config.yaml
n_kv_head: 3
vocab_size: 8192
init_std_qkv: 0.052
init_std_o: 0.0645
init_std_down: 0.0744
decay_fraction: 1.0
batch_tokens: 32768
z_loss: 0.0001
steps: 3638
dataset: "wikipedia_en"
Each number is 128 + 32 x the weight over the matrix's rms, rounded and kept within 0 to 255. Layers, rows and columns count from 0.

# layer 3 MLP up, 384x96, rms 0.0743, rows 115-214, columns 64-95
[[147 110 126 110  42 132 125 169  98  84 125 164 158 104 177 139 103  92 153 114 147 114 147 165 176 147 163 125 118 126 162 144]
 [161 103 124 143 197 153  99 170 151 112 185 138  67 124 121 145 219 121 164  96 117  83  82  75 143 129 120 136 137 167 154 118]
 [140 104 125  91 134 108 131 125 110 152 150  85 154 116 110 153 153 118 157 124 173  17 140 137 139 145 121 203 180 131  80 176]
 [194 106  86  76 143 104  90 101  94 127 164  94 189 107 167 153 110  84 113 145 141 108  75 105  82  59 175 152  99 162  69 116]
 [ 99 107 171 138 120 174 136 184 132 124 193 160 117 143 144 126 119 158 105 144  61 172  64 107 127 124 172 130  89 121 132 143]
 [102 151  85 132 110  73 119 135 144 143 138 140  97 121 157 140 127 111 148 108 169 152 101 155 120 103 159  95 152 135 104  95]
 [160 100 107 122 150 139 111 168 123  54 138 166 143 173 123 159 131 160  92 130 138 128 129 146 108  62  92 103 132 140 185 148]
 [ 96  98  84  95 156 187  96  77 123 122 156 130 131 200 163 172  88 105 114 168 166 111 135 147 119 148 128 148  84 137  81 149]
 [173 166 155  56 151 136 104 103 152 143 110 139 153 177  82 120 127 136 120 158 108  97 124 129 111 137 121 136 143 126 162 129]
 [101 142 147 112  76  70 150 166 116  65 129 166 159 154  92 106  87 123 112 110 137  91 126 179 181 134 144 127  77  98 130  76]
 [ 62 159 118 112 151 107 131 181  84  86  81 137 123 123 132 122 111 115 169  91 178 207 148  84 121  73 178 103 111  58 133  98]
 [101  94 108 158  71 127 176 155 102 104 114 118 150  81  96  94 140 160 114  85 139 116 171 162 145 156 104 132 160 101 147 138]
 [162 108 105 172 102 137 235 111 101 154 111 106 106 165 114 140 168 118 105 135 165  89 109 217 117 155 151 178 144  79 185 162]
 [131 142  86  98 141  95  92 169 156  42 151 127 130 103 199 113 210 123 138 126 112 110 117 130 154 171 155 161 109  91 113 118]
 [ 82 126 103 103 129 109 137 173 102  74 115  75 161 169  23 168 103 141 157  95 138 130 126 139 153 103 146  64 153 129 174 130]
 [152  84  94  91 176 157 181 102  73 178 132 122 154 176 124 130 115 117  68 164 152  98 153 111 131 113 144  81  93 156  70 118]
 [117  74 149 127 169 135 211 146 138  99 119 123 144 163 106  91 169 166 123 125 127 132 131  94 112 103  94 126 155 172 132  85]
 [ 67 119  88 148  90 148 155 181  87  95  92 163 122 166 170  89 134 119  80 125 145 147 108 113 110 141 121  73 108  83 197  82]
 [152 139 156 142  91 159  73 136 124 151 148 129  95 149 173 146 107 173 129 110 149  81 121 130 171 162 137 170 172 123 171 145]
 [132 132 166 159 183 119 126 123 177 107 115 171 133 145 177 141  96 123 132 133 171 138 186 173 139 123 104  89 142  79  37  82]
 [ 84 138 108 138 141 117 100 171 114 120 126 139 129 158 192 131 147  82 107 142 161  36 119 106 163 184 143 153 125 123 142 163]
 [128 129 147 174 135 157 143 101 134 146 118  81 155 179 109 118 173 127  62 151 130  72  97  80 158 137 113 113 105 112 240  62]
 [133 115 104 118 112 132 109 100 114  84 154  97 114  55  77 125 135 107 155 130 136 125 114 185 122 159 129 193 135  82 105 152]
 [165  88 185 131 165 146 150 115  98 106 179 130 106 101 100  96 148 119 159 100 143 133 140 133  88 189 149 109 158  97 149 119]
 [ 94 123 152 142 131 100 156 149 172 136 129 167 140 145  64 118 197 112 126  97 168 135 141 128 155 134 173  81  95 151 123  92]
 [135 160 137 147 154 133 108 160  60 138 108 179  79 172 103 138 165 167 169 133 116 140 130  70 150 107 116 148 111 147 126 118]
 [108 162 132 136  99 116 103 127 112  98 133 115 118 141 126 134 151 147 162 124 140 179 167 137  54 127 141 143  64 148 112 143]
 [140  77 114 127  74 141 167 133 115 122 180 109  82 162 117 114 153 143 108  87 112 134 144 155 145 132  51 139 132 122 188 140]
 [118 117 133 103 164 139 149  95 166 161 116 150 107 196 133 114 220 102 136  88 116 120 123 156 132 154 120 159 165 115 128 123]
 [129 143 123 131 119 139 132 165 109 130 120 126 116 175 164  98 161 112 134 128 135 119  96 135 155 100 140 116 106 122  97 172]
 [139 173 105 183 121 138 144 145 174  90  97 114 116 179 108 164 164 138 147 141  92 135 104 126 145 122 115 141 103 148 142 110]
 [124  49 142 125 181 131 113 167 115 139 115 115  97 140  68  95 112 100 136 112 111  93 147 151 120 157  92 138 119  71 136  84]
 [ 94 169 109 114 156  98  80  86  95 111 114 120 146  80  76 120 137 197 123 138 133 134  72  88 123 177 120 135 126  87  86 184]
 [186 190 186 101  92 113 156 170 146  96 138  59 198 163 133 118 134 171 148  84  84 135 127 128  94 208 149 126 119 100 157 160]
 [149 108 123 156  94 137 123  80  77  78  77 181 165 134 130 130  82 161  88 130 143 132 195 127 124 157  78 100  67 146 147 111]
 [140 144 138 148 144 101 154 120 124 117 125  72 129 146  86 122 157  83 177 127 128 146  88  78 142 128 120 157 161 157 103 156]
 [187 149 174 144 171 150 174 188  37 138 127 121  92 127  96 169  89 126  95 146 101 106  70 158  49 129  46 102  74 163 157  90]
 [126 104 138 106 118 114  65 111 105 113 150  98 148 180 101 102  93 114 131 109 183  91 151 185 164 119 110 188 168 130 127 164]
 [170 137 118  92 121  80 103 125 130  50 166 112 162 181 114 120 114  81  99 186 196  90 117 111  72 151 104 105 137 118 123 104]
 [171 126  92 104 178 140 171  88  80 104 151  77  92  99 114 157 168 114  33 192 106  96 112 149 150 141 121 151 134 139 151 142]
 [144 178 136 152 109 135 139 123 120  43  96 158 212 108 170 126 125 149  95 136 124 163 108 145 123 107 110  88 132  67 118  87]
 [160 111  93 112 115 167 121 151 133 108 117 121 165 100 146 105  64 121 203 160 125  87 132 145 101 131 136 167 124 158  84 117]
 [155 129  84  39 203 183 125 165  83 154 152  84 101 196 168 160 161  87  98 159 138  82 121 176 149 147 103 119 108 164 148 110]
 [127  69  85 165 127  48 185 136 161  79 149 180 141 123  88  89 148 132 154 112 104 182 112 115 160  92 148 165 145 141  99 123]
 [131 192  72 132 170  99 102 100  76  94 123 167 141 134 177 103 137 146 148  91 131 102 136 168 115  86  96 155  93 144 103 165]
 [ 78 167 146 178  30 184 127 114  54 128 141 134 132  76 132 107 118 117 107 117 115 174 115 175 137 143 105 130  64 151 120 171]
 [170 103 125  86 104 123  84 147  70 133  91 163 114 131 178 157 200 137 143 136  80  90 110 111 145 191 143 205  81 148 161 107]
 [126 163 105 144  99 156 134  89 140 121 150 135 156 158 143 136  87 168 137 138  96 139 141 135 143 148 140 134 151 155 120 201]
 [133 215 153 122 156 108 102 143 101 159 111 171 147 102 164 147 177 142 140 140  86 155 144 143 127 161 151 102 120 166 111 149]
 [138  96 164 144  68 126  97 132  56 188  68 138 135 138 157  66 158 127 140  94 131 121 128  98 162 124 179 172 107 115 186 145]
 [111 130 208 100 196 106 137 120  95 157 164 110 115 145 111 127 130 100 156  75 107 116  85 133 176 160 149 165 107 168 142 128]
 [105 162 141 126  94 134  96 137 120 128 138 184 149 117 190 156 151 122  80 124 137 113 153 167 129 134 152 126  83 111 140  89]
 [131 104 111  73 156 185 166 121  98  65  96 163 171 152 151  92 120 134 130 122 123 153 164 145 125 118 129 139 124 143 118 121]
 [ 68 103 164 157 143 158 185  91  97 106  93 191 163 164 140 103 117  95 133 117 169 129 183 109 150 141 107  57 139 111 133  80]
 [110 130  93 136 142 153 123 167  80 156 128 170  90 114 130 132 127  79 203 155 152 132  79  25 115  50 139 155 145 134 145  71]
 [162 138 124 129 143 169 132 171  93 160 107 107 130 131 115  44 209 104 108 108  90 146 171 140  84 112 196  75 179  93 157 107]
 [100  99 152 201  70 155 169 166 166 100 117 155 114 153 121 128 201 124  80  62 101 135  89 243  86 139 109 119 125 107 176 181]
 [106  81 131 115 124 185 207 138 111  92 126 100 120 158 130 145 190 110 113  91 150 120  94 191  86 139 144 145 163 112 123 152]
 [ 97 192 127  67 183 162 176 175 116 111  98 102 157 171 118  53 189 134 110 111 170 133 117 108  89 138 163 105 136  68 150 162]
 [123 126 179 173  71  71 107 122 109 131 114 172 159 180  99 132 124 146 167 170 140 120 103 139 139  95 135 128 112  85 114 127]
 [134 113 117 147 150  69 130 166 101  78 112 144  74 103 109 107 147 112 153 100 157 123 119 100 173  87 141 132  84 113 118 125]
 [152 137 131 108 151  89 135  91 114 111 132 194 174 151 180 106 107 142 124 125 142 128 156 120 166 114 107 104  91 123 142 119]
 [ 75  94 110 115 102 116 119 160 110 126  79 107  99 118 155 174 122 106  93 104 152 144 105 113 102 136 166 140 165 125 119 160]
 [114 159 120 124 196 104 173 158 109  73  85 113 102 130 154 117  74 133  81 127  89  87  89 173 193 136  98 100 134 145 104  91]
 [126 165  62 117 112 138 122 110  98  76  98 164 157  73 142  97 203 119 139 103 108 105  99  81 133 129 154  97 123 136 118 165]
 [ 57 120 124 106  99 162  85 177 170 182 104 117 149 160 105  94 150  86 154 107 103 114  88  89 102 113 197 135  75 106 119 184]
 [167 171 165 100 117 109  80 131 105 191 148  90 111 116 118  99  80 102 132 122  68 107  99  60 167  95 136 185 125 113 122 141]
 [117 133 205 130 165 142 128  65  77 123 137  97 137 134  76  66  89 161 171 154 105 174  91  63 114  96 162 106 124 140 135 135]
 [138 107 150  96 144 145 113 143 178 122 154 153 115 112  80 119 241 184 134  58 143 144 121 173 170 156 133 164 135 172 137 145]
 [150 149  84  97  63  95  90 141  61 162 149 104 198  84 115 142 176  96 161 117 124 141 146 124  94 143 113 139 124 171 122 121]
 [ 90 156 109  87 148  98  66  99  85 109 121 194 132 174 125 143 145  99 107 167 172 124 143 132 148 128  84 159 150 139 134 132]
 [147  98 103 135 137 159 222  68 115 106 121 166 101 137  83  94 140  96 109 222 219  82 127 157 134 132 109 116 127 149 160 107]
 [ 98 137 108 102 153 155 172  72  80 161 106 139 130 140  85  89 170 114 157 130 116 179 110  57  92  97 148 123 103 125  79 142]
 [ 97 101 112 117 128 165 160  92  98  96 113 103 104 162 163 108 147  82 157 138 182 211  64 126 118  92 173 124 101 102  88 118]
 [ 50 157 172 149 107 145  98 127 132 140  45  80 175 148 132  81 128  74 127 138 125 156  69  91  94 109 167 141  79  78 156 149]
 [151 114 149 127 136 116 104  86 107  79 182 120  63 157  60 189 183 125 215  75 197  75  87 192 138 184  78 112 131 196 133  74]
 [165 169  91 140 153 121 192 155  83 124 125  73 147 124 149 130 146 173  99 100 143 115 106 119 121 141 127 144 160  99 181 102]
 [130 107 154 122 129 139 116 104 176  59 113  92  70  90  90 111 150 159 142 139 124  94 143 122 159 179  73 112 117 179 120 126]
 [ 62 121 124 126  77  80 137 202 146 138  97 124 138 123  80 117 131 103 137  96 137 144 144 175 157 165 197 129 132 135 150 168]
 [147 113  91  88 116 130 102 131 147 103 151  95 144 173 162 126 120 114 141 131 117 125 115  96 102 151 146 117 175 122  82 146]
 [129  99 129 125 123 194 130 156 135  84 121  95  88 117 120 200 100 131 115 122  92 127  94 160  83 152 151 161 128 109 100 131]
 [ 95 149 103 148 156 184 153  94  90 115 152 157 110 148 124  82 129 145  94 128 137 120 128  92 142 132  97 129 104  98 162 125]
 [143 145  97 109 151 127  83 105  31 172 150 104 186 136 104 139 106 114 137 160 150 165 117 152 136  50 170 143 114 117 149 167]
 [ 74 101 139 156 145  95 143 114 124 130 128  63 122 173  38 144  90 110 137  97 158 139 157 154 137 124 147 116 115 160 107 129]
 [130 195 108 134 101  78 104 118 105 129 146 170 182 145 146 138 158  90 149 114 133 137 123 190 140 133 163 116 107  96 119 167]
 [ 34 116 179 129 175 167  91 130 119  94 132 114 156 140  44 145  89 162 123 118 138 112 119 118 208 142 167 104 136 120 136 113]
 [131 100 139 149 112 122 132  80 105 138  72 157 145  82 217  77 142 124 170  37 160 119 162 137 153 145 121 116 155 158 198 120]
 [ 88 102 101 121 104 123  64 129  98  76 130 145 113  88 133 123 109 196 195 122 137 151 104 116 143 101 108 175 150 113 145 147]
 [132 107 139  66  98 124 120 186 151 161 101 181 161 190 165  80 186 146 160 180 109 160 138  77 144 109 113 129 116 111 162 102]
 [142 213 126 123  62 138 118 120 105 145 122 128 147 137 139 162 187 124 112 101  99 135 114 142  97 127 171 120  98 126 118 113]
 [103 107 201 108 197 140 125 101 102  95 164  93 166 146 132 118  87 141 159 130  95 207 139 148 139 132 133 145 136 136 129 111]
 [144 122 131 152 120 213  90 193  90 144  95 123 124 105 145 161 151 153 144 121 152 101 128 143 137 104 105 148 152 149 189 163]
 [ 95 105 146 178  84  99 127 127 114 101 137  89 139 148 181  98 142 154 126 151 139 119  79 140 117 142 135 130 141 114  79 129]
 [111 122 103 110 117 167 126 163 141 166  84 140 102 136 116  66 147  67 196 116  90 190 104  75 146 149 141 128  85  93 135 124]
 [ 65  71  65 134 130  83 101 171 128 120 140  74 110 151 150 151 118 123 188 120 153 134 172 187 122 120 154 116 160  91 100  91]
 [154 111 133  85 141 161 135 130 127 112 127  91 165 135 116 124 145 103 113 113 174  87  98 106 151  98 135 129 152 116 116  96]
 [114 210 127 130 135 128 106 150 139 140 113  93 152 119 129 123 188 107 154 192 167 105  83 174 102 100 140 166  96 132 115 128]
 [141  81 118 133 126 160  90 126 104 163 172 120 153 159 156 106  82 136 122 171 155 115 168 137 161  57 102 145 129 138 100 141]
 [103 133 151 205 123 166 138 139 118 166 106 204 170 125 110 101 155 147 131 191 142  80 105 127 141 114 155  88 114 136 112 137]
 [ 80 117 107 128  90 140 114  98 128 128  90 148 102 158 192  92 149  93 152  88 123 152 179 166 155 121 147 110 150 151 120 141]]
# layer 3 MLP down (transposed), 384x96, rms 0.0739, rows 115-214, columns 64-95
[[145 103 129 121 147  84 137 101 132  76 107 183 155 155 164  80 123 113 119  63 106 100  89 158 112 119 133 153 157 135  66 101]
 [110 128 145 127 102  86 108  79 122 155 101 112 145 130 105 127  70  99 160 132 145  90 138 157  71 135 110  81 109 130 135  76]
 [150  82  84 127 106 103 166  99 158 100 137 172 138 123 103 108 125 101 116  99 132 121 199 134  66 108 135 150 167 178 157 149]
 [ 80 135 129 136  37 138 181 175 136 146 127 145 118 137 175  89  95 104  37 100 138 111 174  72 141 103  68 143 141 162 173  77]
 [150 119  57  87 106 150  43 104 113 170  60 171 140 113 108 124 157 208 163 185 208 128 106 154  94  67 101  84 102  95 144 163]
 [ 91 137 116 137 126 142 124  84 105 169 103 153 126 124 166 178 102 142 110 152 120 139 126 113  78 141  95 133  97 129 124 107]
 [100 198  79 164 145  95 136 148 189 135 139  97 115 136 149 162 103 104 188 173 164  92 116 108 125 169 103  96 105 176  95 187]
 [127  91  78 135 126 167 142 148 116 181 119  97 122 126 114 113 193 126 116 152  92 132 153 119 167  80 145 117 166 120  78 144]
 [143 122  96 156 106 122 128 117 169 130 111 143  99 113 133  93 167 159 148 101  84 116 142 161  99 153  97 114 167 144 125  75]
 [146 136 130 154 205 148  77  95 156 167 218 107  96 137 146 156 111 129 158 120 162 135 129 110  78 102 139  96 187 130 155 159]
 [101  98 127 105  79 142 143 174 124 147 146 131 162 140 119 114 184 151 118 136  88 105  89 129  79  90  93 128  79 126 123 147]
 [120 171 181  94 142  84 126  97 170  88 112 186 157 106 151  92 109  91 112 137 120 145 133 102 122 139 186 124 104 140 164 120]
 [156  93  93 111 113 125  65  86 109  82  65 126 171 111 175 116 146 164 156 102 145  96 183 185  53 134  67 117 162 146 122 134]
 [138 116 124 144 104 140 116  98 144 190 185 147 228 104  38  37 132 219 180 155 122 178 123 139  69 171  85  60  53 125 164  66]
 [156 150 137 187 124  77 146 114 128 134 115 122 103 119  64 149  97 157 101 112 156 133 147 100 202  71 144  81 126 130  89 115]
 [ 87 114 180 131 153  69  97 108 175 174  77 111 124 143 145 167  87 119 156 115 157 107 194 119  84 131  71 133 139 138 207 107]
 [183 184 134 103 164  92 102 119 116 102 106 164  98 100 190  81  65 111 127  37  86 100 136 132  95 172 141 120 163 150  85 113]
 [ 41 136 102  90 152 148 103 145 106 125 108 119  93 122 165  86 162 137  94  81 166 111 205 163 158 180 106  41  83  83 124 108]
 [153 114 121 104 125  58 178 136  92 172 143 138 128 171 120 113 139 162 137  73 123 160 108 124  92 117 172 129 133 113 123 186]
 [163 125 148 126  73 106  96 137  93 115 119 128 141 198 130  86 128 138 138  95 156 124  68  89 140 142 145 162 117 171 164 139]
 [ 92 132 104 149 130 103 157 113  94 146 147 153 121 145 132 148 135 107 108  58 100 151 145 141 136 124 137 126  79 158 106  83]
 [140 110 131 148 151 137 129 117 126  89 116 117 136 152  84 100 122 153 202 119 165 139 144 130 107 129 104 160  74  69 115 115]
 [157 107 151  99 136 140 152 100 121 164  82 132  79 138  65 105 122 122  96 131 105 159 113  73 145  94 132 150 154 112 106 140]
 [108 156 175 125 122  69 103 171 185 137 132 123 163 118 149 123 134 134 182 154 118 117 145 183 101  88  86 139 121 178 103 146]
 [ 91 133  92 109 119 160 144  99 121 129 113  81 107 106 169 138  47 116 107 100 127 163  36 131 181 144 166  86 139 102 134 124]
 [130 145 133 130 128 148 100 156 112 135 136 207 131 126 207 177  99 152 116 162  98 153 121 150 109  99 117 148 114 119 150 176]
 [107 128 139 174 121 122 127 114 136  64 155 101 109 147  90  96 100 126 135 115 114 143 134 106  89 148 136  89 121 127 135  91]
 [150 142 156 124 129 150 131  92  98 170 124 122 127  94  71 100 130 116 162 129 122 110 130 137 145 125 154 115 135 115 163 112]
 [110 115  97 106 133 133 169 118  95 100  75 149 185  89  88 122  90 125 170  73 102 124 104 147 131 149 115 141 164 150  97 116]
 [112 184 135 160 131 102 104 135 167 145 170 121 123  85  99 143  81 125 141 141 147 174 127 111 127 132 173  77  99 141 147 102]
 [100  76 162 110  96 139 108  83 175 129 159 210 135 114  75 130  95  81 115 109 143 159 140 123 134 137 116  66 122 119  84 103]
 [ 67 160 101 128 100 128 187  76 133  94 141  94 124 109 164 149 126 156 135 143 123 161  95 108 136  72 112 131  93 173  97 114]
 [ 93 160 112 105 112 124 141 153 124 237  87 145 128 224 130 152  67 147 103 100 106 142 169 135 127 173  85 115 122 183  52 135]
 [126  60  59 163 104 160 152  82 112 118 109 176 204 139 119 175 140 118 112 120 188  90 121  62 147 110 190 201 148  12 132 190]
 [135 105 137  92 133 110  75  84 128 174  89 150 145 203 123 152  82 136 116 118 115 107 165 127 130  76  96 126 101 135 192 145]
 [142 108  90 199  77  62 165 144  90 135 118 111 166 219 154 191 138 109 169 131 159 123 184 112 233 205 141 138 109 114 141 150]
 [103 153 142 110  90 115 126 141  81 129 152 134 109 172  41 108  63 137  85 167  97 221 110 158 169  95 136 121  88 138 110  70]
 [190  41  72  93 148 173 123  94 132 164 137 123 116 125  84 101 129 105 102 140 140 120 193 115 134 131 138  65 243 153 127 191]
 [128  95 154 129 147 122 121 132 143 121 195 157 141 185 175 149  85 148  51  93 111 155  80 159 139  96 167 179 116 116 129 114]
 [135  90 145 154 182 137 198 162 184 123 110 144 119 154  89 140 135 128  95 139  99 184 176 129 141 134 151 125 163 157 116  98]
 [124 102 143 100 134 112  87 137 142 207  87 160 130 153 118 126 138 106 117 114 130  90 156 139 114  73 156 115 160 175  94 147]
 [119 155 156 135 163 135 122  68 173 205 148 113 166 139 128 120 114 115 152 144 160 135 192 112 131 141 115 109 143 121 180 111]
 [ 99 116 133 103 181 182 146 161 116  97 190 143 152 146 115  65 109  97 173 107 157 143 112  81 166 173 135 121  98 184 137 102]
 [117 142 169  78 147 145  73  88 123 130 121 110 131 160 104 140 105 175 119  75  80 131 127  95  91 102 127 113 134 170 140 112]
 [127  94 169 113  85 112 120 131 181 146 121 141 119 135 135 174 159  71 132 168  61 139 140  90 128  73 180  64  93 162 176 110]
 [137 162 146 101 110 162 126 102 124  96 134 157 103  79  88 125 152 145 138  98 139 126 129 185 102 105 131 143 160 120  94  90]
 [ 60 149 125 109 115 103 170 173 129 152 104 127 124 131 168 144 161 132  81 132 103 144 159 114 154 154 137 142  99 123 187 147]
 [109 122 135 142 128 115 102 156 118 176 176 152 129  78 152 156 161 160 113 129 149 146 165 168 131 116 116 147 113 117 139  90]
 [111  68 114 117 117 104 194 135 151 175 184 190 129 103 134 115 127  62 139  74 134  76 120 136  39 123  42 149 135 109 161 110]
 [178 115 104 209 114 142 185 131  69 184  58  91 120 151 107  72  88 180  97 140 105 105 140  63 134 136  95 144 129  44 132  16]
 [122 170 103 150  85 117 130 113 169 116 136 109 131 137 134 119 152  88 129 144 166 138  68 119 112 114 176 106 140 103 136 126]
 [134 110 118 125 150 139 126 121 139 147 158 134 118 133  89 148 145 127 142 118 120 159 138  94 136 140 110 132 146 101 142 150]
 [150 111  95 156 122  98  96 139  81 139 129 118 120 128  86 159 132 127 129 139 136 145 150 140 139 175 124 144 105 159 129 102]
 [154  94  99 162 106 133 134 127 126 128 105 148 115 110  60 143 121 100 153 117 155 128 165 119 133  71 136 133  93 113 106  66]
 [139 158 102 123  77 194  84 125 135 135 119 113 106  79 159 101 171 161 148 185 180  35 155  57 230 153 131  60 193  97 148 113]
 [179  34 162 114 134  96 149 123 154 160 125 167 130 150 160 152 154  97 100 183  85 103 132 151 161 166 119  30  79 164 146 121]
 [107 105 104 121 157 113  86 130 137 133  34  94  93 110 101 154 162 201 153 123  68 113 144 164   0 121  69 143 129 149 110 164]
 [144 159 120 159 183 114 136 107 127 148  64  63  75 143 148 119 152 184 127 177 112 152 129 198 100  76 145  80 133 104 125 206]
 [ 94 172 101  65 122 161 180  88 105 106 180 101  85 181 140  96 172 100 127 192  96 104 114 132 121 137  62 141 190  56 140 149]
 [153 146 160 108 137  80 129  97  98 198  42  88 133 196 135  98 139 106 191 120 131 101  86 117 120 123 112 155 153  77  97 130]
 [130 116 170  84 119 114  79 112 205 149 126 113 130 142  69 134 130 126 133 132 152 151 145 159 146 141  85 138 111 121 174  84]
 [127 148 142 148 136 111 128 143 131 161  86  91  83 140 129 132 147 175 142 157 154 151  94 142  89 137 124 128 151 116 164 117]
 [106  68 131 134 149 124 145 114 128 122 132 168 154 103 137 162 130 171 134 133 111 129 109 154 153 132 125 107 150 130 156 148]
 [ 97 151 141 126 159  68  86  92 146 183 126 131 140 118 111 139 141 129 126 129  98 100 137 124 112 161 108 104 167 142 146 105]
 [ 73  80 170  99 140 107  99 131  89 139  96  92 153 118 141  84 124 151 142 144 145 124  98 138 145 143 150 160  80 127 122 150]
 [100 150 122 140 158 115 169  83  90 137 147 196  82 201 134 120 105 176 158  82 143 169 127 144 153 108 140 110 105  62 117  45]
 [112 143 150 158  88 114 148  94 138  93 132 116 132 127  91 161 141 168  85 123 146 126 102 123 141 122 117 233 124  82  95  96]
 [116  72  92  82 155  29 104  89 112 137 136 102 124 152 186 104 112 171 138  80 122  87 112 168 130 157 140 189  89 149 174 200]
 [142  95  60 142 133 106  64 121  83 124 160 157 109 125 140 119 122 116 148 140  99  93  98 107 102 123 167 114  91 180 153 101]
 [118  95 118  99 132 202 176 157 129 107  89 142 117 125  62  96 107 121 132 111 148 113 108 144 127 173 147  76 108 177 168  87]
 [130 147 140 128  66  99 178 121 114  99 118 117 139 133 127 102 123 158  78 117 126 108 128 117 128 105 126  81 109 109 109  95]
 [214 115  47 122 116  99 126 146  16  44  88 129  90  90 150 127 130 105 109  45 130 176  95 165 132 102 155 129  61 135 123 149]
 [130 125 180 163  98  99  80 175 142 115 202 136 130 100 156 119 141  66  62  74 145 140 122 100 143 135 151  97 152  96 148 123]
 [115 124 141 123 102 135 116 109 171 147 114 182 105 145 130 145  73 179 150 107  87  94 119 146 105 121 103 152 153 143 162 128]
 [ 69 239 108 163 107  99  78 165 164 113 118 169 111 153  74 136 153 109 182 225  88  30 163 104 139 167 127  94 101 161 164 152]
 [224 115  99 101 135 161  72  87 205  85 164 141 109 107  98 177 137 199 144 157 160 128 118 126  85 137  49  15 103 106 172 154]
 [ 92 115 149 176 121 108  70 115 153 166 121 124 110 175 122 160 138 102 144 114 126 175 136 136 138 179 124 179 110 133 149 150]
 [181  93 146 192 110 124 112 105 193 198 126 145  91 135 157 112 141 139  77  88 169 103 100 149 188 167 101 138  97  92 173  96]
 [157 125 138 130 173 136 126 128  93 142 185 152 106  90 177 135 102 112 120 165 139 124  91 138 121 102 142  82 130 128 123 145]
 [ 99 138 115 161 167 118 111  82 172 164 128 130 117 152 106 179 173 113 149 133 112 123 101 140 101  80  87 181 138 110 167 136]
 [138 130 127 134 146  83 106 102 126 146 122 105 122 143 123 132 139 124 156 138 114 143 167 125 129 110 163 119 141 147 127 125]
 [141  98 180 105 168  97 135  74  86 145 148 136 107 137 105 165  96 133  97  60 126  91 113 143 122 138  75 119 150 154 168  83]
 [ 86 137  83 127 126 108 201 183 163 103 112 173 140  88 163  99 171 165 109 134  72 143 101 113 103 163  88 126  82 132 158 147]
 [109 137 113 125  72 174 100  84 157 130 132 163 111 149 141 162 128 119 149 166 119 130 182 157 139 139 154 122 130 121 118 181]
 [153 134 179 136 103 153 113 149 162 121 145 181 138 131  94 108 150 172  87 105 111 109 119 125 192 183 109 119 130 151 131 150]
 [140 112 122 102  97 196 111 118 114 113  84 130 140  90 132 116 150 108 148 121 117 111 131  88 142 127 178  71 170 163 146 112]
 [123 127 103 118  82 179 132  70 145 120 110 162 132  91 196 152 179  78 111  89 127 143 146 146 147 163 146 112 134  67  68 162]
 [130  79 106 122  78 113 126 103 125 105 138 154 103 124 159 130 164 127 115 145 137 145 151 103 137  53 117 103  84 128 176 132]
 [176 126 142 129  51  62 139  84 155  81 102 129 126 142   0  92  87  75  66 127 109 119 132 103 144  88 209 159 125  94 107 111]
 [ 75 157 169 125  98 114 139 187 115  90  87 135 120  88 136 121 117 144  83 163 240 154  96 133 204 172 133 103 156 106 128 104]
 [171  99 110 109 124 113 127 133  80 136  79 151  99 161 123  79 130 114 148 138 144  48 105 178 161  86 102  47 120 148 105 173]
 [131 181 155 120 173 130 123 122 100 125  70 155 113 143 161 137 162 119 126 130 141 130 131 151 118 122 107 141 139 139 142 160]
 [ 95  77 167 119 122  99 125 112 150 200 147  96 116 179 106  80 134 143 125 129 100 154  95 103  87  88 102 115 173 122 122 177]
 [174 146 158 143 180 163 182 117 138 144 148 106 116 136 113 121  97 142  74 139  86 150  83 121 140  92 151 100 130 125 143 119]
 [ 77 146  95 142  78  87 140 142 154 107 140 135 126  94 129 140 131  48 114 128  79 137  75  95 127 113 185 163 100 155 162 118]
 [114  83 180 121  53 123  88 187 100  92 169 157  94 154 109 147 124 228  80  88  66 101  60 177 240 197 132 135  70 130 141 127]
 [ 61  92 111 181  94  98 124 137 130 174 184 187  92 175 105 105 111 143  91 125  86 191 124 186 102 186 183 128 139  83 123 134]
 [ 90 162  97 101 153 111 128  82 147 182 113  93 144  87  89 127 116  74 173 120 124 117 154 139  75  87 140 125 160 104 168 123]
 [ 95 117  94 182 102  91 130  91  96 185 160  58 121 174 107  37 141 240  81 144  94 152 141 126 176  62 110 146  65 100  72 181]
 [123  64  90 132 152 143 158 117 108 118 171 127  97 121 162  90 143 153  52  92 149 137  72 140 124 186 177 164 172 118  96 129]]